From a checkpoint of a small transformer trained on Wikipedia: MLP 384 SwiGLU, 2.09M parameters.
Each number is 500 + 40 x the weight over the matrix's rms, rounded and kept within 0 to 999. Layers, rows and columns count from 0. Numbers have three digits each.

# layer 2 MLP up, 384x96, rms 0.13, rows 374-383, columns 48-95
533511419526507501508491491529605572543493505540569478522535524470459498530542475470427487532512566485521448509473497559479515506489448512531528
453534474491447573575480529466473501480523499509420498516530555564528542497541509494516553513527515516500528423551485496508482578492563501545450
548501500516553508508494515509540477523532522441464491520593441449502470496520465459517498511481544483509460487478543488485460480469557445512518
457573523539531531497472481470523509548457456444507517475448453518508480432453534528543531471541562540512401445506509572572567522542573466518535
473542508529461454495475478492500508505469461487461525490489590504515566441539512482561505511487509490462534562518542482526572496543494584451495
494453526559495501508572494425442493517550495473485569549533572564546478465506484556432505515516522449508495474562488455490465444533565465566479
501500530478495505526526486591548532506509559455501520527514451501481460498554510541526550533468524550497463477535464465502543473512573456537571
531490454370515465487457516439594459549409483487488525515516490445458546491583564486447431444497548568499490516521542448424472486482508471461564
553516521538382478457533530470503488553470433466518512493553552501517500485480594468504508434471547516535509507520558457515523479497435520473526
461557489474483543538494503547483479518528446522565412418511472545531496470441550577473566388451526449615429467566472567488479508553549515553587
# layer 2 MLP down (transposed), 384x96, rms 0.116, rows 374-383, columns 48-95
517502467537594424509543467404495530537426568489536484470489507578468489502539448500524491547561541475526511475445565489500481484521513478488465
510562539466459516530489476484541558516522515566495541553486444506529478529471464478551435498452545454458544442475512457477429563498501564482550
544498513455526432567494492442480497436501489542484505517524517567527474511493489532495525460551463574500424509438398497519437516466515515542436
483478608464545500484518588489485478521511511444506537475498553532484536521485445396462455529537519535519563526501517477520506529472483542456500
459528528518507598525490453464523563477506537483548553537550535456440468504514468452466518559468507517455517580424492428516554523477504494524472
501461502480505523514534559517402520512486504473518441603511503564504502508501433503463467480535444524490504441558381532438455490529536465489462
483501560449510484453509498516507570536512510497526465454521480458499530469511457560536448476536500512511428478472412550517451444505547459495493
540465479490448491506546529530574429501454467527515460545499525513478516550601535422555458454556557618524451534554505539495425553475504479511527
515477525554486530498446521469488534531443439460553581476477507476495557536461521439408458541544479510507447472451442557444534516432534460538405
503493506457541461468525476439486577462470389530591487496475448535500509451484525434496500472477530515482496522537537488533563506523488565443556
# layer 2 MLP gate, 384x96, rms 0.139, rows 375-383, columns 48-95
467461560497547509481557423534473459528588486480492507472489506485512465438464470473545417507584497549510391513499471460536472551521473545514519
533496453582497520476524464445487568520628508508474439530503514559461457513510493550513574455490579482466484475491506437507475514491439514510526
518393551533482539492515524517563472502493550443511478559504466538537501509451420468433496465432417543602546513545526524505496497499446521483544
484385596503462525541485513461506536478480483471464524510503518569471571446539473503459478491532532500500423530537558562478532568434545488555486
487504493495488528518434521560493539600486476507519490462515502518472516451546496518450523515469526485474466478460540483502491503591500546526547
468499550541531492462534477534532467497468535537476515559473541533459550510453528532550478492453523477465519468560529482492500484539550480446502
426541459537483485516516485528522515539591530532415506542492476566447533496534578551496513501480486472564451473485501486472520632569475519456527
479470466532485500514541456570562471511490488554460489484464430482479503557506462517509403491530469500561492578468514516486570546514481548471454
415507467518512509444448440537547433468527454490526430433560459478478570470467455502478505506512598551536506488468456440523435513444436568453577